config.toml
rope_base = 1020.0
rope_fraction = 0.5
attn_scale = 0.125
init_std_o = 0.0192
lr = 0.000608
beta1 = 0.95
decay_shape = "linear"
train_tokens = 102900000
Each number is 200 + 30 x the weight over its row's rms, rounded and kept within 0 to 999. Layers, rows and columns count from 0. The size before them is the row's rms in percent of the matrix's.

# layer 3 MLP down (transposed), 512x128, rms 0.0388, rows 459-484, columns 64-127
102,203,175,198,194,236,163,211,189,186,214,178,176,175,230,135,190,254,179,182,227,210,230,212,140,219,213,188,196,170,210,169,195,199,193,246,154,252,205,205,180,206,197,246,194,215,177,228,225,197,126,183,174,222,220,170,194,238,224,237,192,235,186,204,166
103,193,208,256,246,196,160,168,228,236,178,180,209,197,197,237,184,232,235,138,227,235,196,192,200,194,171,216,240,222,235,180,187,177,149,228,183,197,160,179,193,197,203,219,168,183,134,188,152,255,235,264,182,244,202,200,238,212,166,167,204,208,231,189,196
092,168,142,182,186,225,234,233,195,215,227,206,190,215,252,175,168,163,144,172,182,238,173,225,154,221,204,197,204,155,174,182,162,145,237,138,219,185,223,130,222,177,179,186,165,184,140,237,200,210,195,212,215,169,223,307,202,235,158,207,227,178,171,195,180
101,173,175,219,178,224,183,216,197,215,143,201,223,158,222,192,252,157,199,241,179,209,191,213,218,161,145,246,165,235,222,181,238,208,171,188,228,205,251,154,163,194,261,205,202,214,123,226,214,210,195,154,166,231,160,178,268,173,170,188,273,245,185,184,217
105,197,174,201,194,194,168,149,219,251,168,224,256,185,220,194,203,192,159,191,180,170,204,194,148,254,177,146,177,202,238,150,154,180,199,218,206,215,201,246,206,178,189,134,179,215,182,178,191,204,242,177,230,173,181,241,194,201,184,237,248,243,171,217,260
097,160,186,180,182,228,252,188,191,222,179,189,181,203,170,206,147,240,219,153,161,174,136,275,221,260,231,133,208,209,197,176,130,179,239,209,228,234,156,179,189,239,202,191,176,166,150,239,226,217,196,177,209,172,143,199,218,235,258,198,141,217,185,169,185
104,177,230,200,157,160,183,170,175,170,231,171,276,179,202,194,200,197,264,177,206,195,119,190,171,195,214,194,231,183,227,144,224,209,219,230,211,197,169,184,148,218,169,239,125,203,150,226,229,239,203,200,264,232,180,175,188,204,229,177,184,150,229,206,189
092,215,170,248,159,194,164,141,188,216,151,217,215,203,193,244,201,240,184,194,210,224,162,215,186,197,202,130,181,219,244,206,177,225,207,165,187,227,257,210,266,216,216,184,230,218,173,267,194,170,188,167,202,188,197,210,170,186,214,218,192,172,176,108,129
108,201,242,222,113,231,192,193,140,227,193,184,176,207,202,139,144,176,185,179,165,158,173,243,175,218,241,215,192,135,215,234,214,194,234,190,207,234,157,159,207,204,196,189,225,170,229,223,163,151,175,173,160,257,188,208,186,173,147,175,173,170,153,184,201
116,156,181,277,226,227,146,223,221,235,189,210,183,200,160,187,221,197,162,217,174,198,195,209,143,169,231,263,143,229,253,192,218,231,183,204,179,206,163,228,249,175,193,192,149,209,187,208,144,212,159,190,147,211,206,212,224,146,216,215,215,209,222,196,182
106,139,196,178,217,244,205,212,224,220,167,178,248,211,198,175,172,172,219,247,235,220,205,223,146,160,235,206,231,159,202,173,232,190,239,211,182,145,191,181,194,179,148,214,226,186,207,201,234,241,236,211,201,158,226,219,172,192,204,241,139,205,217,202,181
099,164,193,243,189,190,160,249,173,180,179,188,128,152,156,206,198,185,186,225,164,228,208,208,273,191,180,199,163,208,146,255,188,221,240,188,247,228,220,180,217,198,225,146,205,243,205,219,222,211,221,221,179,159,202,185,168,186,184,195,203,210,214,183,184
101,221,201,153,251,188,214,191,217,229,178,214,209,282,145,205,233,191,270,239,227,172,188,205,233,203,221,228,214,164,264,198,161,195,195,210,213,190,152,219,174,154,223,198,207,237,215,239,196,190,222,244,189,215,197,217,204,145,205,239,176,191,189,157,218
104,159,209,178,240,225,152,249,170,196,229,177,270,198,176,206,149,211,219,242,187,222,193,181,207,227,205,188,130,180,162,205,242,151,205,210,189,223,155,218,185,195,186,193,163,187,225,163,185,244,265,202,179,194,134,214,241,200,179,196,208,244,191,220,228
086,207,208,168,203,213,253,213,226,172,149,207,228,208,197,160,207,191,189,191,173,227,189,170,237,167,171,214,169,175,258,240,175,158,165,201,146,271,225,226,175,199,129,189,210,199,147,243,189,181,233,227,206,247,199,182,198,211,228,218,208,220,246,172,187
105,193,224,208,205,191,228,247,198,196,219,266,193,212,216,182,199,204,219,182,236,185,204,169,229,203,247,204,223,181,195,240,156,228,205,235,205,200,191,223,262,234,197,204,223,192,192,245,246,166,227,191,158,179,201,162,156,208,165,262,187,185,172,230,170
111,176,213,245,222,204,195,274,214,164,225,241,200,244,156,251,194,196,205,168,191,167,216,207,184,120,231,192,221,227,178,249,183,244,155,125,202,207,181,192,207,202,184,169,182,265,194,227,182,150,181,230,164,192,131,208,179,203,244,194,166,186,149,147,215
098,192,239,153,148,186,171,158,200,143,203,174,218,133,167,210,154,185,216,185,205,217,208,212,220,188,182,227,232,205,205,153,198,177,197,215,186,248,207,222,227,182,194,202,186,256,148,179,195,159,237,183,177,235,173,210,183,153,191,190,238,198,269,230,227
094,142,175,203,179,153,180,188,164,234,257,208,203,197,204,219,201,303,220,158,208,205,181,177,212,179,171,196,175,254,182,178,235,158,235,178,217,206,182,180,227,206,227,138,214,185,166,203,221,180,183,166,129,210,211,193,191,177,165,177,196,221,227,154,215
097,217,203,231,204,219,215,165,228,214,199,202,251,165,192,226,200,203,194,187,236,228,188,253,130,204,136,154,154,235,239,209,188,173,188,148,187,187,230,185,152,199,201,231,186,210,197,250,173,233,184,170,205,215,188,176,175,187,103,180,164,218,167,173,162
102,209,203,183,195,214,210,204,197,259,188,196,196,183,202,185,182,155,209,197,203,258,218,142,265,211,166,178,171,146,203,209,148,156,202,212,215,153,171,231,213,194,168,240,120,190,217,220,156,199,199,237,211,183,204,162,194,197,186,169,174,195,177,209,197
092,179,169,163,252,223,192,208,165,193,228,192,165,152,220,217,180,206,176,187,146,219,238,217,256,212,211,219,207,178,211,163,250,160,232,194,218,191,204,130,183,203,225,221,162,177,230,184,192,153,181,195,106,215,175,233,148,208,248,221,253,182,201,137,189
093,149,212,215,198,207,164,202,196,231,165,148,208,188,138,193,248,162,210,185,182,231,254,170,179,187,180,175,210,157,243,229,252,140,188,211,187,147,131,195,193,203,255,230,225,227,171,231,219,182,209,160,187,188,172,171,224,185,178,199,194,190,211,186,187
102,212,230,193,233,225,158,179,152,210,168,184,182,125,250,192,217,209,218,186,169,256,228,181,234,221,158,205,220,243,201,195,199,176,193,196,205,233,192,197,249,264,261,211,135,265,195,189,218,179,198,241,139,160,172,214,166,156,160,207,226,185,228,201,236
102,148,261,212,214,180,228,202,205,154,163,161,242,266,208,182,174,234,195,166,218,168,161,184,230,192,259,193,198,191,159,207,137,209,202,204,179,208,155,210,216,195,153,220,225,196,225,174,192,188,243,236,153,203,206,207,231,217,227,202,201,247,198,234,214
097,201,189,185,199,163,259,257,209,152,175,239,182,166,239,200,211,218,136,172,238,253,182,225,168,220,203,210,209,225,178,211,209,172,214,246,169,201,243,210,173,112,187,113,213,215,165,226,168,161,179,183,206,157,152,206,226,232,229,203,233,223,177,184,207
# layer 3 MLP up, 512x128, rms 0.0687, rows 460-484, columns 64-127
101,188,213,239,166,248,235,244,173,193,155,205,232,194,210,168,246,168,210,212,168,217,215,187,191,223,148,211,165,206,240,248,198,177,178,181,191,198,173,181,167,216,169,217,220,188,187,205,221,220,137,198,257,177,221,163,181,252,209,211,238,192,194,262,211
093,232,157,231,168,204,215,239,206,198,231,145,200,248,192,241,196,238,219,201,231,170,206,145,225,205,192,149,168,165,216,202,198,180,205,242,237,169,185,152,240,144,202,235,232,167,259,182,188,254,216,185,246,206,232,235,211,169,192,206,192,213,221,221,171
102,259,215,256,226,199,176,158,230,200,169,229,206,218,186,203,175,215,165,222,194,224,200,211,157,255,164,170,176,192,183,256,213,196,164,167,171,199,207,223,195,201,200,253,247,187,187,188,151,202,132,150,157,212,232,190,222,192,229,204,167,161,208,157,240
106,238,191,204,197,157,188,177,164,184,148,225,248,229,173,233,248,179,197,160,225,175,249,168,256,244,196,196,172,219,195,202,222,239,202,206,215,232,166,258,259,195,218,232,196,187,223,181,191,202,168,144,189,255,211,240,257,215,201,203,185,219,248,223,256
098,244,249,176,204,257,190,193,234,178,155,252,178,213,166,224,217,218,229,163,205,241,164,151,233,243,148,144,204,227,179,191,235,187,121,220,216,164,145,189,229,205,220,210,233,242,229,167,213,176,215,206,188,208,186,246,185,189,207,227,217,191,191,242,206
106,166,203,230,163,180,195,185,207,218,204,170,171,252,238,182,233,213,194,203,206,239,169,189,184,157,201,180,141,207,186,239,240,193,221,205,226,220,239,215,240,139,221,265,183,243,207,207,224,181,141,157,184,252,187,182,198,241,189,214,209,173,218,250,231
096,184,255,249,167,156,180,224,220,219,161,225,163,202,179,222,186,244,215,176,200,191,189,227,222,152,207,167,223,148,190,241,215,185,236,221,207,205,137,170,150,175,156,240,185,227,241,148,262,222,164,237,220,152,211,251,220,226,165,180,206,216,203,209,215
102,253,185,246,197,206,160,158,216,231,218,233,219,170,240,211,191,223,226,193,173,198,191,196,182,189,221,203,171,214,257,164,229,214,173,264,182,167,258,247,169,191,192,187,241,194,164,228,181,231,201,249,211,260,217,182,168,229,228,185,189,182,253,191,149
108,156,223,168,173,213,240,223,207,190,169,159,200,170,267,143,168,174,267,165,176,203,212,194,223,220,147,205,203,210,217,242,250,188,196,232,244,209,192,213,231,205,180,241,216,202,195,191,242,196,138,194,226,197,204,226,187,175,213,233,205,166,197,161,126
105,252,228,155,188,196,199,158,228,162,209,206,236,213,223,154,195,212,213,187,225,153,196,155,224,155,203,231,214,268,260,215,180,223,234,202,193,178,190,167,160,221,231,202,199,229,261,216,134,240,125,204,219,214,198,184,243,173,167,154,196,186,217,189,157
099,189,193,203,188,233,217,167,130,156,227,193,218,185,174,189,150,177,229,148,162,193,154,232,169,209,195,164,210,249,228,210,242,229,145,174,245,179,174,215,209,253,239,212,207,214,210,222,238,227,221,221,209,227,236,230,239,143,147,152,244,209,211,236,227
100,229,151,184,193,227,260,237,205,184,219,242,212,102,205,174,172,218,170,186,170,211,173,249,157,223,168,178,189,224,199,228,165,231,193,220,216,197,187,157,194,233,220,220,188,158,210,207,170,155,213,185,236,222,240,190,139,239,176,172,186,209,172,152,222
102,200,161,173,245,173,235,187,216,250,195,187,215,143,214,210,244,167,144,192,211,190,175,201,170,173,254,227,211,215,209,256,240,227,241,244,218,209,224,244,187,159,234,262,210,163,218,155,169,177,163,226,200,219,188,229,183,238,184,155,160,219,190,188,168
092,189,186,191,233,227,216,174,188,175,153,217,183,245,236,176,194,189,206,193,210,133,161,161,176,216,196,156,226,176,189,235,244,213,217,177,148,186,184,169,158,176,229,176,158,206,214,186,165,186,211,237,174,161,217,157,233,274,223,192,272,203,243,203,189
110,211,175,216,156,236,190,198,166,204,284,222,224,150,255,176,194,160,162,172,171,200,218,223,182,223,242,214,297,194,223,212,204,158,170,173,231,173,169,226,227,198,202,197,153,206,282,183,194,181,217,163,239,256,245,212,217,218,187,204,180,193,220,187,204
103,239,213,180,209,147,171,133,215,235,194,219,214,132,171,217,183,201,217,259,192,171,273,203,223,188,152,228,243,213,202,217,232,209,175,203,262,215,236,176,212,196,195,225,197,198,204,230,214,212,196,221,197,238,175,155,147,173,197,207,236,218,263,227,195
097,244,188,226,235,200,184,189,180,227,245,166,240,241,184,248,216,163,184,211,179,170,227,230,172,190,137,219,204,208,217,232,180,216,188,159,169,187,188,256,201,179,156,159,248,168,170,210,172,187,182,155,141,170,171,154,201,173,175,166,206,235,240,151,169
099,199,221,236,166,238,199,223,187,230,241,229,191,214,198,181,236,226,241,212,187,232,202,187,184,234,161,216,160,251,188,247,196,207,233,214,183,166,190,196,179,173,173,226,226,200,229,117,224,180,183,164,195,256,166,216,139,167,177,181,173,184,189,208,171
101,191,255,223,224,211,221,157,153,220,174,170,198,212,209,215,211,185,233,193,153,189,219,209,177,201,159,171,196,239,172,179,208,171,197,197,270,182,150,245,160,203,236,208,217,233,258,178,233,247,158,148,227,172,168,244,167,185,174,234,164,179,154,209,181
106,179,180,235,204,208,256,161,178,177,252,227,217,179,201,167,219,183,209,202,178,173,183,233,193,196,195,194,223,213,161,237,248,227,141,180,168,227,226,219,183,214,206,187,254,273,261,162,168,215,218,240,157,259,201,214,212,170,249,201,224,211,238,181,178
090,213,198,232,151,152,239,164,194,211,224,160,236,193,234,211,137,223,234,235,167,202,145,205,223,220,182,165,262,215,195,253,202,252,198,214,164,207,195,215,260,172,227,202,200,232,205,189,145,159,218,172,190,246,209,201,170,155,156,189,223,255,177,203,194
099,242,193,181,179,251,191,133,157,162,172,237,222,187,207,206,170,160,194,228,216,117,216,230,171,204,139,178,227,190,212,235,210,212,182,238,183,133,178,203,193,189,164,170,169,222,157,232,126,205,231,183,217,151,196,261,245,225,202,243,211,181,179,221,225
096,198,180,165,245,148,257,200,206,234,219,218,209,208,203,229,186,263,162,233,234,185,164,242,190,242,201,183,259,224,202,216,168,170,244,179,165,180,239,261,203,233,154,204,214,189,215,207,209,192,193,138,220,190,171,260,238,245,196,174,146,208,228,217,180
099,251,222,236,182,200,156,256,184,190,175,148,227,177,257,145,220,203,214,218,254,174,217,166,217,218,155,202,194,197,202,164,191,207,217,135,198,217,168,212,205,208,218,152,221,197,203,218,199,209,194,191,236,171,221,209,191,204,139,206,162,208,217,176,197
094,213,228,172,195,168,263,201,156,226,181,179,228,200,226,209,177,129,186,233,231,204,256,195,218,235,175,223,222,147,188,193,227,160,179,180,170,221,143,173,203,184,158,196,248,203,233,195,230,192,187,206,167,165,215,232,243,192,203,220,183,247,210,233,193